From a checkpoint of a small transformer trained on Wikipedia: MLP 704 SwiGLU, tied embeddings.
Each number is 128 + 32 x the weight over the matrix's rms, rounded and kept within 0 to 255. Layers, rows and columns count from 0. Numbers have three digits each.

# layer 5 attention query, 256x256, rms 0.156, rows 0-27, columns 0-255
131156147107115185091123143110112125116134139135119123111118083123135114186138104160089117120101148128139094123132118154148127132098146114101146119103100140112088128133125113129165145113134127104118129115116118173107067125112146138126111161136097133122144136120132087130120111115122092156174101128116113135122137080131117123108105114121130097091165096101130168124099111193136099107121098156112153122087164079131197126097128160154123141186116088108158128147190165126151083147123105097139126127148120123084168165109170119159094159119156097131109200152124138090112096103135104142113111120136068120117107133117087076088144090112155127152104077136173147151170116119126078161174122128125118154110138144113084089135141133108141137125093117108128090149104128136110057148137181
144129133131138114110109135155158127142111115120114145113122094093113105102125084146129177104119130147130112165103142114128083119130102126134147176082166162130141109155138110138137144142089121173104128124140144125134108127160114100129126138109154180119143144140168103126123148132126133101146147123109129109126125136092128136121125137130116137094135134112135123141164156128158099123123120141132134118077169152145127126112144111101122105105128140097092098138152092163158130109124133142137165124126143144151102147124149140155124134130090113102123145121118144120122125078098072143117144104158069121171145147136157137122121120159109138122092149119095163118122103114106140070133150151123091113157123133110102138152130107147088121092113126172135147116162125112146145128134168
116143112160157124167152135106135146118135110129132120151103130163104099097134157149132104117121157118148084133147106132131140103147158141111197097128123142117117119156193119109085122102153105179154146131149149125104158174138137146163124090087131112111091106143144105123177109111104140127116085105157109120150139091099141117128106147165145126123139128093108099133140132116161132160136106158155104151133156161160121120162156123113132174143126103128139163142124107159109115149123156127080141126173123132087092142178133161122112108160118153089119141133107142097117121136147100095105111101123107133124140147128134126123112119169108119118144145103140151130144131127083142143128141101123127126129122076128099166112134150076113122127149108094117114102135130125155084159130129
126157138105128107119115078153138140079148092103129090108094132136085153097150130124170114194144135153138114172082126150107120135128128141121112100112110140100159156127126128109133145142185102117200079140128134079112166134114133140110121132112104103103121149162098141098142168149068171130131164151184131154099193145129146140127130161133108099152059120127108102148090107093149110137141099106168178139153112108125128147095183101129126145146134153161101122170106126094130136134080159069088115122117084154116145145141124135087131110177149120157141103096090116117138128175097110126119100131130166140112088129117185104073133149142171100103148165108109127127172096129112145119119131152113139141135118122126107127100123147136155130170110140102135115126152106131118112139122115
120106138120132067149130124132106119102143135102125099081119106140132138143152139128079115168100130138110110167085145106139144129110128127126108121160129163146140120151126135095153112134184110074114120132124138101131112140143170137138102121109140121110150168150116134129136150090128124168130132155162156168083153136124144166124132093125073122163160140159098125154127090137139074070116112101142145112107131121117124149146156114119125132108097110097140151175099133126143160123112147145086114088129128117114170109125164120121152076105119124151144148158132124085157126166127127124186118119164154130128113170117189101099122116131088096147125103107109183129090131132072178159096134153121129118126088100147151104127102093080149139108088145132121092125137149146163108099104111
128139104130092115131202126110118149107127170146104112080130090095150098132129151119087107146161118153181104129163091139088143142129109108128151113162158125089112107140099140136151119139073141129123112151121177168120115101112120068110124124154099160147134113141128155143144107135103138152135132152132132139173133102140163147134114124136127119109139120174137133126095140125136123149148085121137145141168089087122128141126089121147165134139138145126083173138115172116117126146128133150141071152095102125135093141139149135112116144139100123125111122155147110172149134141107126093115139089121081136093107133066119112123116099113105136108096084150187128109141134139180114137125139159161091134148152150133130183137114163158117095114113103140123126104088122108117161131124094
086145140133123144158151145165045130122197100124135081109105126136112095097135146131101101198086106111163117115163175086111149134107145072159138143151098143148114151117132129151071145128191130084157139152141115103141144189138151156072135134089131146132169139138099103187100117095130122077127125084109111154122140143105133137100145141128148130113156113155131131128162099119102126139132115096110128159126127115145129162131118120107148121140083106148142126121124173109138155115095096099131161130144108149088111134100089101132141161132118134117150155134121074110094118122119117146080126125117135156105098124102177108115145113113110101089117080132112127121140145148148111138149107116099029110120106127125130121115130176121135120114101119125108133153079124171167128124109163
125100173121102152149088095153083088115138147162133064151121099180075090153080122127078145081108132122154121126137111119165099160088114166181134103090110131098145124144099143132170103134105169103163092154114153131129071092141137145094144135126096143162155145113121103093178142128149107092089128141108142100107150098157109150135128111136141103119104154177096197169140154130134159101135121125140120123134147091099132150122129135081133130157150084130099133135120161067111145137072133119140123129061098101124132146100155106131107160118176169133105143104118170084135136114127120127164073148154140157104095118095144118102130108118071101107149102156123124124178121120138103118115122191097072106192127155160061122122091145137144141125085176119125145105165108140142081108072105
122155102165160153125052096170109138162088098098077170122133136154106090167119076159111133131129099159130130105131174136112090154080108158111100140132119149105159105113112122124128110142159111165157122116148137132127132098055093056142134177177101122098124160125124123088128155193136118071119108142141124124094124080136133134135174162126122123120103194151124093017116154163165077093139133153150124113107128093144180050120141149043144122115137103132169120114149096071185138174088116067107116161148143169144105126174125171182149140107115159106106093184157129096114126088177086088185124120155128151127161107170163150161128080109104141110115133141117098135098148132156116119071129105121072114100099145161061141145070142121175098120149152132159119157129129131074086127074155
178124133179122103110105068139112114129126107101165091165130111143165146182130135099137156178130151112116130113128150112153131153091164105097120105138146088199117134140177135157140118161104115076176153127097118083079106192114126136187081098087146161051136126125077184109100117094118145140107141153183124147084165135105116102112135138084128096159124147173112136121113101117170146101127153112146131085120129144077158106137137115113127117176121146125115109138134140104103181130117110121128152160164105150198138096124083229128141146106153040159118152170145133099113066092083135131108189116164167131139146152109169098168130180148106161186135125084097132160163127124116094139102093097116189119156150096129103100153156132179140136165069143147121071146151163130096094155163180
116095085136100113139229126107111071141162154136149108150121158119126121138123132108105132113081123068114136136184201088091143102108179172116140168159092122106112086041167162117157102170154110152138129137126034148168111138165131139116120135082147122120114126094141064161133148111086123100123102175112162154137123180105128126101111113097149154116122097120123123129151100117106128132140155107152143159142125122102103137108094102091112145099114189083171114102118086123166116103140098157149164140132064089136184149107098086154128181103125125153145186157112145157165114157121139092120105149140149172183121129126138113156107112132142151131115099098131084074156126132123150082119075131080190111111141148144129096125133093149118119138152120180159165174130041154140124120121137
146162136159125098138120088093153173182112113138153176111148065092116149147122167140092119176176108075154132123173100174170135149193133096126134074106133088183106102132146141110145078150127149155071162157133121160067088112174140199117152082177132177079103106173151193147122106115171119125089186147183129097173097124115173126084195185100160166117100047124135113127089129101110119133086117108090076145101116173104084191140120030151142142126158201144102162171172159081114139107120155147144120084155150090099161113108117152078149092138127130091185117110181116174141123188107134121079098160106048188200119105176136130087128157171164123127159183149180162085079159180141117114165159132105142113229088110119178137122133144153170170046126092160149126111112145131149098150225091
129119175143108158117144162114113195101132140138109138091145134111180138104139167199158144157119135155164119109226095163075227078137073070049104171191099206118140178078097110118140067105129109118101125158113060156141157176118150108150133188190090161171107124055119172116133162173082113141239106115086144088157094163141116061154081179143035114126165137129095170075121141148202098129120145078214114241135112133096230105166124116164112150138105103152163157101142116155146083186123113187149131196110153104036100096126153134143170144108057036141089138176086116115145107115105089159104091104072132083104108149080123131113093110122081145078131178131143139180080114106155106125169129125148122134147141103115150157154036157065135004180108104147129108133107128163137093124141190
077143125116083134096118127161140081117156105105109105136101158164150034135132074121120121126045112103114156187125161123127074094084182176107150180114100117056136138127118144104104156155154069179147107084114101196137129116081087122120127161069128057184129126126132038179112097187063100080112118092080113185115081153132100128135145090152157102136126174110148106097128063138121099146149151146121078107179171100127162066087144143083103110099114168086194082099118092146113141115113086113132100140106143164167095171196168136141074177151101153177125096142155155127082113114159108115166110117190133121119115123090105110158089137078131111178134173086081041141133126112108125053074097086146092091069184207125035108104144093149074138168128157070096166141202126129238144108098124
145172194119151130112132135086145117138099109128099126085099125135130076115183138055099106159114151135110152151126161183106156114142077088061109101062072125126166140106137137173038063121155085126135177219082114177130131163113124118163120160105146184119072109134177111078123082163138046104096115106136128133132080111167192149106113157148111110185166127152119101084050131143161086189130112165117141142175120168126090158180051173118157144104117096174217160111144103130130151222107183181168107146150108130170160076121162077108109135129105087172168148101058180098140154139030093118117102159134136182142115152124171101145117085098117112152172104129197150141072146093117117079173193168124089149088209138131203174139140124118065077068146106196092119116096130115140085148219131
088159124123131105170121167100144113157133075100130049168101100091040159061145146128102180074100186110157098161095138133098164114212128096064101203105170087150148110063100118172142185123107119143132183147176148136140157112161107144150140098139105157096160135084109080085155097110138129110121090111117154117143153116140146179107077130088085197185122117057120139162146137091141111170146171093125121199127114136161087149089096124142184085179157093157148108137112160154138114125065112133151155061112116134134155120128089083159120099105081151155154130154082128115152116157133128086070130167117111164143118208188131086086098117112156085153172068144100091099138117134131136108129151159132168173148147092151167188104161137150087121154172127198166156142073130147162177137160177
097134110144122133131149091113125101145117136141113155151144093070143093125125089151114165136182104150097100165188120196103167127124113109063089084097086127065093054149153152168102108164139135143134090143127195079155157152140147125097109115162085112162136104127133133166156175122138125189164111136153149167156144159108171076094205133149119155170166114106110118147175163132121190114085121107123146144094145168112116103125124083164167071153089120112186121073110102178056086089117192202187149092138129137147125044166089153118105111185145140084148119180119131150085133098048151128117161123099117112077168146173111159108169080154124130109121150128126159177102057113148091195084134159159066157128165125114155110152155155065126079040092158072096157065135086103117180120163127
150105154140173108219104154123049169088090133127136122085122139069151108093123107135101092190136153092103080109091110118089127099187120163088117131126130140061103146151091113152190115086162169076137090134198100130086103067156149074089150095162089119151153144126179127095144151119167070141144093148166139176184158081127137151130087138179147162177137070190142127125160166195133092126175117117081128192156144213190139156087000190149108172151104140061123101106139213066081066096017153177089080188188143115119108171186064092106228127187092168098136031098095113165120142088134124095090160058117108110112156150138121142153164103164195195118156081080119095079121100127197153048148097097098078103132148084079116096090124162100065144148094116072095091062084142178164099167168057
160043078167123148134155173198103077172144139117207041160107133044090175095206083088120083178114087075112138134113093143051108127160130086171100166116116084130094255107156172185089156084110050166145126103155116141108092099142145139153174164098169117095144106140156076173158083141191110068121140052137087166185142127096081103112129077134153141155156164140131095139059142093075142133062115052132105063169166053118105125058152180081142150091140145070176120042166133220124131068106100131139118141115141180152150133128063132124093173087153200103144130138188093168094094133247165155180170099155068134196168180127109145119143181099117150238147075146149107116127128140144047117122195074184116100154091149155136099123035078246127212196154184065140165148231146082131124093055103
118179185195099138119167156119095109103133103085135079134136135117139079128093170123030143170131132097045090094038125092127099158126216116125150110142137070171170091095144091068164093141123089184108217127095124115152172144110164151036141101060141083120070122098111126085121151097111126086076109080105065122073082118092128220111184167145183160200146113142144089112143055076160103121120041128155184155174115118101128189142222120135127142132116155123142157157085091040184162130017133130143167149074090098137106118092097125174125081064093123109128144166145132094139154144089084117164129154138133152227103085118179149129103108091142124136172103105038133155099072148104093151112124055079161126083133126110064134117152112118191144148105099208146150175146098117100168170080157
211132099080113187103136103127082113217139180151078156146143067062096123094169124110172053173105083122088085187131138158133175155130110133102153110165181197144128145248133141114154151128155107069134114134165165130139164180116166109058177109150141149107063088145143178126165099091203157077093156132147159116140167100130056160000141139157078093083134169132125114115134123022114102091155159196092115095103150048083083220150091105135146157152164094134137112100116177147050140187132137098172115169126116124103140083176121089084132157144111119111085111130199151169102167130182144076168066091151111153107173113219099106138137094099100099142134114086155128090128141129078161114168150096123043159112188149094150169127164138166200119145111164124116154169167120102111116102103139
086110108137109131164134107145109129122143139107103108194112127068188112100103115145132157133095123049054055114120129142101144188125182162178182168149172061160161134093116153101147203078176170155128094080201154158116151047158142051107161099177132154175115115116135117140112143101113148111164133137062088075100137120115132078133145161166148186051076202143086112121134151165132149142127146050124072104152072161131126133072047147155105106139102047110121134127142097069090088094119165122102082129051196087100124136114119134105170111117090104099179089184137114184075115174074189157137119157160090125077174139107124170154060171139138176107146160226147090146130132129137057114127156118086139161184094152185131134125086136133156078120120137111140148148175085148165158124126066
146211099124191024083142142114081060145182091165163099170165105066138155112123134131078085134103060153167131157137112121100167085135069137097157148153087087100070186146113186170102112098161124036085172169142137121136192134136091099113102166183133165123154081088154114130177171117088149103175057131135159194145131111188166189122165142148136104125079084185107092132109168129136108150143138111142124196105155116094165152098175144153134190162141130134094109153169117200156101166138131141088103162158106179110142137192082101166114131121113139092157139180077106073125108110081096155085150096128147093098147195157097147149104158120099153087092112178134128103147186219109138177050106184132120189111114118157113091135110152186140099185158110160124160141090103184076138115178083
153131101143093084183159144124061131137156188163115149125115134188188160093073173089214163138119152124083166121148127128141084157110109090128091154114110094085132041137125147088106134164200160165147096119128119124136116109121108143178098140134122067149098118169096085109137163150124098132067102090114166158139136121072112137105150088165188073077120144103117162108160120100113111141141081152135122062115149121183154126171140150079148134104185197108109137046108076119074162128181146137151138143123109142114173137079116123107156141129110112103088088128121150153110196055175158110107154142174110112098082155210078084137130216165135075155087128104161094107094074153148104057078157076137119175196100145076137109077094082146173089078088162132129106142105116136149189084113070
150131109094070061102153182112110174117143075120108146096130133111149208141111119084151142068161144121156110122078184120087163119183107153165143133123134115100128114106100079168152136061131095181140152096165141120174141137066078153068065116132101113110156148103141078150133096170187074152021149148152100131174163163151136129134147108079054096122166105123205063147130058147179128127184136158100096096096150116129135129096071117152141126161133193114177147098148137175115129109153085112147135140183226149205140096119123132106109091157110206090137107112136193134126134110123214108113121157082171155168172087192087148173153251153166147165116141102144120095047145119116147087136115108166198166149216099103099116115181079150141086184164086151123069121144103090057093132135149
117181110083107163098106146130079125152140175105108060163112142113104184091139063089177121105115135088193120153093191194192121079105153178126115147116139148142116075134110116130068138128164088143157160096120149156105225126166087136155097162123095117090128075111147055141101063149189155140095163120184141059142183123148111152133148167140077152093082060114098121136168087124140122135203116182134077072119117123185144111144245071141206074074184151155117119080112167138116122167096107149160175147102115211154121085165108142115076161092199148175134170131128146130084112172164146177109198081116120117149120125068137152218125098190101113186165195047152063077090150149183146097118178089088072075127154202097135152138113128146091175155161103149079117110097169129094152094124109
124081160095141117141177111109105145166160107137095163107153151129128113159103159153083155118203082107164101192113132108101156116085149142093061085207144174099046100145086132140086140113106143208060104152086098121148144117166079139092076125141066116096069153182099104093126165099110163189147071192140188101154128111067129122081130146089120151135122152141122188075070102151171161073113103141131171144108151141167098133118085057136127148138145255113080126134107091163173146130098161112166117144091139085162118106108176135131111160169093098101086124136065118132135104066112150140140137147123151112115152154237168110071140146097171096162103149116149157107151063122106137087097072125111224129139120107148193151114080170071070157108073136155135127063079099121148152149150112
109182176120135143125057102120132159123141040097113175084137135180109149155145127180030106120046164173106157084119170137148200112156129183124127135084102194113098097110162083078100131130153136140102149144114107153151141143116117113135179164152158097157103174093114112165120160137111107100139138076129127124143080213144121147189151072084101129124122135076100115123159122131170151115124112063106176119128133086107149159144153157213136101120135118187092095139106158139153144141073095139105062134152177147187138099094121111077090132159140176198111186114126112095066179092114083093132173140060215137083153147104130134058146103087079140099122145107106081164128156136074173082119135070135125189121127166139129129044112149120130130109101131128178149153167105161109127189115194
# layer 5 attention key, 256x256, rms 0.168, rows 0-26, columns 0-255
141144094122128094116089110137121123098096125130121166115133124134146108128114103118132157127111136145162134146141089113125122133091125103116107127118124138125097134157094147106110112163104128127130139148094146119115138099145136098123120114123126186102158119136151108096131137166158145128113082096127142131085145141084176105107128131158101127114128130158119110126178125137127098120126111157124109123115160121147120094120141138134137116152117115107121114119113121143127121132141108135142164105119154132127113155128129132163117151134148134128129123121185150110102112119108095129110092151115136143144106107096144148111146108119114166145141122093166126111099109122177130140159126126147129108125113120102150113153095119111105128142123149096128114136124156118152142143113134
141141136180150128148111113178122085111135094135163099114134129135130143103144136106163139161127129116112085129079084122142122110103145155098149147133122132144100173111096143136149157132066141149102159163109107166118117139142159104151134115121105138134114099142151131136120166163122098105135139150136085084148154109126147142143113128118154119162133104118144113148136123132136165125122106118142123116114157155120165117130155135156103140106121140138152086145167109153149137098146155123135119145137119099116101154135144113170099098131102129100108127133109152138126129115126151132153156092129149111112138134122103126104124131128137118148128122139162116107153161129104151134166183127125147137147085147122116081132158160147106116162138125134138125146151089149138121120135143
129136122159143117178114145127148091129147162105115083154123110104136125153151090178183148101125176153127104127129070123096132120141140109140138086088117149128131087155145126133116153102159101180154118114128123134147125144140103149143124118121102121151100115113153109124125108150123151107114133115120128119103135128132104113109104132127141120137090134095135166145122129137096093134116111129108114140131119144133119105149126142117094145180127116111152119121104111148163112126141141136114130137172112114132120170158131129126126152140074076126093127143131144117108099124122111139138120102136093145099131115103094114164106117104069118107148117117142138112130114150126152104137103133059101156140107136138162118126157105095139137122124082113117139120158129162164089129112139
131162116170166126119129120106177138123112162097150125121069138107130139137105081141145117122135140150138145152132137121078116129165114110118151092114117154086140110165183138128145130135182152114152098117150132085139120142139076171127115141120126124114151173142110126136066107128081136166066109140134176082066105141166118143095131126107117130136148106117100120134115112131118101149147121099141122136122048165103159135114155107082105100143158135152132108090112156126112115090156142136118119098148157150113152148149105091126196140109140083140146123119109127107140118158095109130112131137143136140108074106113164127106158119118146105127130118142088100169134106127135092157099125135089136137127140157127133170136133128122125126128099159112078088140110165160128135138128108
122122106130144117113134112115143146105146179126110148128096164111123074124132155124114133133132139159134131108137146137126080104192125092158096122119114138085115150118136141086160148147159134120143101106142143132119135131142130128180143140065111147136170136124117100121117184118146161135161121156162112154077128119136139140100134114142122141132101128126114109060103069128112131156123140143120123145125091134161126140100150122083114114137133130126115138121105136096108121142106150098118082107135158138128132152143170141139157118150164088137132104099134097135133133202128125146116147106131123096132126119084146124098122119125114110132127149104124128164152098096148116157124147153144159119151136132154108151122117182126070164117107164122156135142127153139138149141171096
122111111103129080112147110115142165117117120132071131107123118131143139110109127062146091152101126135156125127132109138127130097071130087147100112168140147144097087141143143110119107145158160155125093134105156142111134125116149118089116163148113145107133122167110149107130106132135103154132101137111162210138104136117126089141087105113132128129152119123115118141159136140107114136138128096133122133118104113141118114140126112159125142115120137101101126172139111111114106110105139152135128146083116118140114129150155135148130119090138142122120113126126152115149119116121147131098148125177145105127132140129115148132125092113131146106137138155125172099104125119143153133106132112140145163116132162126107180095115142117104106124133152150094134071113110137151156126082128
129107175151145171145105114116084093156099137142119160065138187152155077080135161176144113142131142096087134127138135169126123137099093106128119116135137167125099149150162095086080113128179110139094139124110149101182106134109131155112111120077149100170129095166082122093167110113138130160147084103120144133102104155136127120143103098118135099122141143087127153125105122152107128131141165118096193102154110136149128123137158137116117108146101124107197114126081158150151116158104081147127108184122095109155133152161123115159147115149071137179102124115143130175100121086128135132053141120127135154119142163174176105065132106110145167119118164079129148099110111083128164132071123102114100103111152120132166114090144102140135108115144148110155139143123137101162096143117150
101127144102117147149133109103115137115123153153169102151141129120103098126154103103167139095103127087136126102117143160177155195124105091116110131139148091083146154089097108118123126093122137156138108143119149119158157117085127188122125138072137157154120092140138080103124085137120112125144146116123136133045170133145146136099105111110090118146099135110114117128108134097137148144138095136126133113121139129123113105136170143100132113098121094131115112118122148121171178165128115106107092135137101134137130132117135163136078158105155172132146080109159108133117143141138089122103127118122111144113128099124141122096139129152132115141171192118107125126117123116121153127126130141114167098161148083142075118158120114146118198141119139157145114132131134145136179121124144
160177113149172165144086166194184087121121100180080152153158140147110121110096128154159187126101106130113142089142085140134146091113159122157125148108096167130127154141130128092145128148108118149148127110162144122130113096099129190132111093098181161077150126139108060095152156147040113125119121131099122157135123051116113114143098132132149084075082132050116123095092125118125133136132108145156127128164115089114138117110159192097161146186126150112144134119117044082175143128167100145159097134156069153139115134077086145142132123171186162115149154149162123103173096154172095213122117205097131145097167165158075083103139080147112136135070116178108114151080135172096113044082120139081112186132163143150073146158067190091130119139123156148152116127102146113123185157140179
153097138117151110152133105178136143128123139087103151107103096122096170123179152152150120165146123113147133157122146161073099121160121125110108109118088155152080160057120103111143107192084071125125125112063162148084171132100112132142095163154101102127143101125118159082130176155134157145129160127110121155172089164144125083176130157117086111120163109120134117060093137136160068106137151142164147147132127148112120137125100146122115132169173178120093155128133154093135152102139110144102121151144161067127137113123169126126108104140081104100136061165116128116064147110082129116067110114099128110170133103111117136089121097169096092154112128132151135123147126150117140113128119149177137139125127121122151156080111125103141054129069148168137120128119149117104121130153096
132175110126122170087149117118108157108131099087136155162131099066096204103179136103072115128182112102139145148152066122144131127099130127103110131134162169122096138105077092104129139132149099112108073156135158150099172114108155115098132165143128168070170163103119179127116165119172144099109148167102114145172130156059169177149129109139091164125126127205092076060126122107097103136116137131145121122109119135098141192131016133123113171117114127133132127189145109098131160133171174139121136126135125065127115147142140134060129116067109180161102174128123125155149139190124144135101124090127146195125089195134146103155042061141095137080172126137188098101113102105130113217158078166140100086125087150115118174124155120106104112102127145148154146124158099155095137095176099
155093075147101125134173159170127092101111132093101153153121078131139184115129163099126113174172133173200161191136151120130166095127138131145086104105157150184098109077098114143177105118111138129055120132128111114067173130176101087108156166208104154158163137103167196141106118138122164147158099142091128120146157105147125156106179114116131175116157052137141124140059126165164079156153171071143095117084129092106150150131093016155185181113214131085050138097155117129194156149163139141128151115200180096104133101159147151076151147082160116133143078145141119146157066162111117129129148116102120119132141146134142107130088108144111070106107155189162121136116118150113123167122093144152080114198108112122172175153112095103109117168095092111119088117124125140144099137143158
060133149097120101137067112165149085148161100157141060148166155105168085108106110166151106132138128165140119135156099117101130088153160108066132215157117152089185129101140130107136095145087145134159058118143130108190134124027180163105122144153060127101089075104108079131125118161083150162113134089216135097132103128154150134151103096161137062180120126114140131098145114088195117093178090147082160181134101193161214142163155139082084145134173153167168160150116125151173112132163105105119080168142133149199159100087129193150151133099113114130082117212112126065093097110176092050143055165157146105157127170156149209191146158102098123116131170111073119118146089143122131086097126110079073166169114169127096131092136095149122089165165086161153156121110112151144080141113105
160134190142090103152106134194085080060121064091134100063162125149155118156126108061136107140125113169148087139154129113103149104172116096126141151163088138063123117078130111157101165158139137179182096124121152114145147119085153117160161187113104114118160160064126121085094106182096126151111099110127074156087029136209110144124141114129075103134103076045103112111126179098161052116182109135102136184154125151127107095154153096102119133177151192079105184150115176127171129151123114121141122166121224127133117064141139069127132122139105155176097141100108108125102187135073158111069119148111155133152128071122097127119154173118089149129154092092097120067156142173132116077105179086130098138082186134074078146135093156149145089224124155077140105106096126148129108113142119
129169185111062157130073139187164174138168095157072092073140090117129153133187066107103101202160130108115095103160150136109108113117120060133155191093161114126118180156124124102084115180176076129057128110128183162115179125156175193154082109052144150164176138137160111056102121173115110166096127108127171183157114138141126130089114099083118085143124122103131161154081073133097129174174134097080182154176140146121155082137123168133126184141124095160150222067121152137165125146108134109125076137106087186130152079075156135090092136200168118162143104144130168125145139119075156143101137098133161127144115112126125113121146108137105178153205093098124125137115181130128089079122164176144096117112139115163073142134121173118068159153151113107093122152116126104091127120115118
124132107157110113140073053086166056136128109150120024167123119137097139139093134138206165143108162074158083139172140149106101111184158103146172213129123057164114125176175113095192130164031194172085130105139053120110134185114120135142139093139123173094179113155114116196141058109134154066061091123125172107164113106100119111114112152102183155065087098119183149191090122090132121158103168069079101158107171148101159124064152145107193191108128176129145189064085092153193157111128118047128156071057040156114159164155046160101152158131191118109141200182110138104156127126200131120150220147165111113238105137147114150150163179114136115121140066185068089087197112130148081097086110160109149127122116133156157176112102079165145146188098152112145165137157080156162047087061143
058122109049137181090104124158139071124118092133158157106195175126166137136146148166140127067139071152142094159083109117151146152109134152123128060120085138103137062134169112089112146131090014160155083190097175162138104149158110123034115105111086121153090130168157108116105096079135108134127077100083157126128154058121105089088122143077165163149162111126115099142160126179115148089136110114139095149089182144127091115133056114124103171124104090087185039181092120172130129152173193098121108147131135130125159035125138093113094119149131179138143081144122137154078171152109079133127118101067180093085164150163103173122166100155133127154183133084114147129108138145182144177141117140182173161119158115101146191130136152071073132150181116083128123159159123073103166086121102
161171131130175149205085150131049198116108114134128128060122125171135113187096094085147172166151164108098114102132103105117095145209092093165129090152111114121188244117090163143146183099107094109091090139130165120119068130105194094146081112132080143117146126175087155117131193074151130120117089125110111156182135088131107166162115102110124138167141157104168107141156136106129068094107162104114147156115237119166111141084100099104161159157125137146126152144167160108106074135156178138144162154142117120139166150210175203069100128132193114134099143125156103150176177139126120145161130149129131134116177127151101126157089132106136072167159124130111131136158111103113144115124135123148201091087120067077098097039131111138168147134111128132118079060079108107145081169099153
115107096167204160132151138129138051192154096100134191129068112093162049097152065140128059172116174085026140070087116083099083114164160114117150119143116080139081177180135142137097118097161112147141078086213160149106163019126174117118170082149178100105106127099122161159117103073113142095134152107068144102105152094138098111107136146153106196141126119180128097147040165077117164141130164063096164102183177144160090111147143181102103141181079133151116137112154129103205144082135139112100109143127079126137153135118039128170164120101139160078127113188148112202087050191157078127162121178170057082107154133107086135121104161101106167162128115167153138126156179179160104092105135102109110113142139175138196136103086107150182157115119152098107180180186120153083118167078129
178182144101169085112147105123090141126139158131116048123077217155132121160128166118079098120120143085120102143154080150113184196183156126169112071147136106170162084142143172117104191174206070037106172105121145115142123168127185130091146108125099193150055149155080107161094130155123137100142130162137130179042122168104101177133178121204141121143097125161150082083119097132121166164148151076179149193172091125106183134062154087150086161157128075122101065138114106125146157138155072105117153108088115051126160080148114084107160161107123186155119152131108117095127167195057046120131118097148151175134103157143147165102142134086153125127109133200072117117103118173117110159074139157109127134118101106126114163171118117151120078125097151107147194122132134126146091116097141
123159138103123163198196121121132139192125176218157107109123099098121070110127081100165099109116124126077139158230093143112097135093144081153131150083116146168074197132197143140193162110167141143140156169145102100060165116150156170111088136138158118132108137150138167147135091099092119142122111099155160112180145102095103127107110162121070145121187112092154130188107114062068171152027078205128135112165194123117115134166064128176156138132137186137112115163177079109115144154092151090144128160092097125125080137144156065163057099088150153138113095191184128112168028086156114117190107121166137158125117201201160147096151063127089118093117100079080130108107089143127103148172182145174093152142151110130137128140204110117157154099131111133066233173153177158129091159103126
097091071089086090099094141087086118142063143178106219169095103166186094132073041120135199150116126074092135132043073119182174130126185119147127124151118090105172162122090142125167162149163147133134106110088097145089135158090121122171106080122081113161151193175118173146111094103076148147150155181042111143091029155136157088196082157151173219113066147093092135137104146113094177116082116122133118159053081138081121097074164125109047084180122151130143194129089039044067105120145136156108087142104155104123138150173096184126159108117087080074169100141091079150094189138102150157132122143143144148100105097070047154133066150152079129104112155200120162153121089105095136158078145119158127163086157146063070142142180161119134075102136157113079087118135133158165134120146105
097169096118154113120120152131171111110113099165128119140144098093113166116178093077122168072047083150191204080156065140163124126148076196094131118128111095133158128139088149124126122150131103131135141148133148151108127140129140072125166095089157164095183162109142162182137119096131157076126117159151102105121139127121118167145165099158111077132174145086148048083149212099145106116127142126164153204071113079098112128117096093136124136123120106143092126207147115100138109168182084040094155086113115131110189162103131126126082114081166099079114142094150121084117093098044159144173111146094172119156145133154121123108160112129152094099111132152145121085175132156113149155156110138144068180132132140124100091068104122191151137185157115159186144146137121156051116122038009
111082048175122198132089095130123158189155169067098107100116116132078127127183150191135102123086135137134100082076138149076114113105047148135146142080106149143134174114072138197076145125128107144068140095069111163162104151166065151173152154162130063168153121192141158060143142105070120146136068070124103150135166103097151149123108120166143122074176117116130198103141164138163134167093174124144139157139145152146191169120181105102061108132214126096175066116124162159116141136104198142140147210165073081163134113123066139210117093188174045099097106172147115111101144203127108115147133134119135071132104113164125147131111127155094125114131150151097155073063127153144105123175105116147091123098100067135149117067149052127088171180189174069105065105194158087065138107106145
157123131087073123167142141141089105166110110127139164099157120106143117094143146102175101044142152159122107084094190194134139193148089165117113168070141166105086147111127120122132110170139102142030160119131158144119103097164099150089097152147054140081147070081174115128152144129075055101157085132118152110154205177147099113149162211182141082125053147120162123189163067116088130123133174144165177125148073164068114129095145142140172160142059093077202101131088160124155095166074162056110147079148146172053120151064134121160088113158124140108149147146188141139100145092127125155107164137093045139163104119168088119132122118132066127192143104104085089104101098165123131107102116122237125164086154140149069076083176114138120085129159042145152177155153053103134095116087165
153117124187095098178076135100093107086138158137119116097124159015131160105140076142103122121070161126106083147114120171095126120183151130105121224170161091121168166098123176113141109116186131108162122131122133122065136091168143200183096129106133086067119074131138064155139190106125112107128088116168135114116137176175075086141168129085154153117165103092124087201055090062112110132115136066166107096119107165144203143119181107181156109072177170147141154093129155138100126131132146151121089167174161139149211055128102108150041138109149096149180144139136127154123081151105095122151161119129104138119097144117116165108140130141077037128118101099188089208186125155169071125151177164172099106155124122163152128120117144186131170151120117127155132073101136095184166117176094
175112120125077168086148138111110171122115127131128091136122145135124110147130170073097115164181118129217145180040132174133063112129088136125087140184139159119068140179108068156098196142115137122145148212106174112128116094126160154139154123193139096154054128155095115117091094131139095054110124116098156109127194162098126158103092132158149098116091141156148079056130088180155161083116104146129160173146170143180146180134120105161085104153135187167079082139139166194121134123184140147132109133082162154094119140074171098052113152110170078170101109149078116120138105159115069110169103144137128119155165165156137039127154141099119143117115124097086146133163123078142132137087117081159091130173148158115151137085169204091120141155066166091107160132125158133184121120104119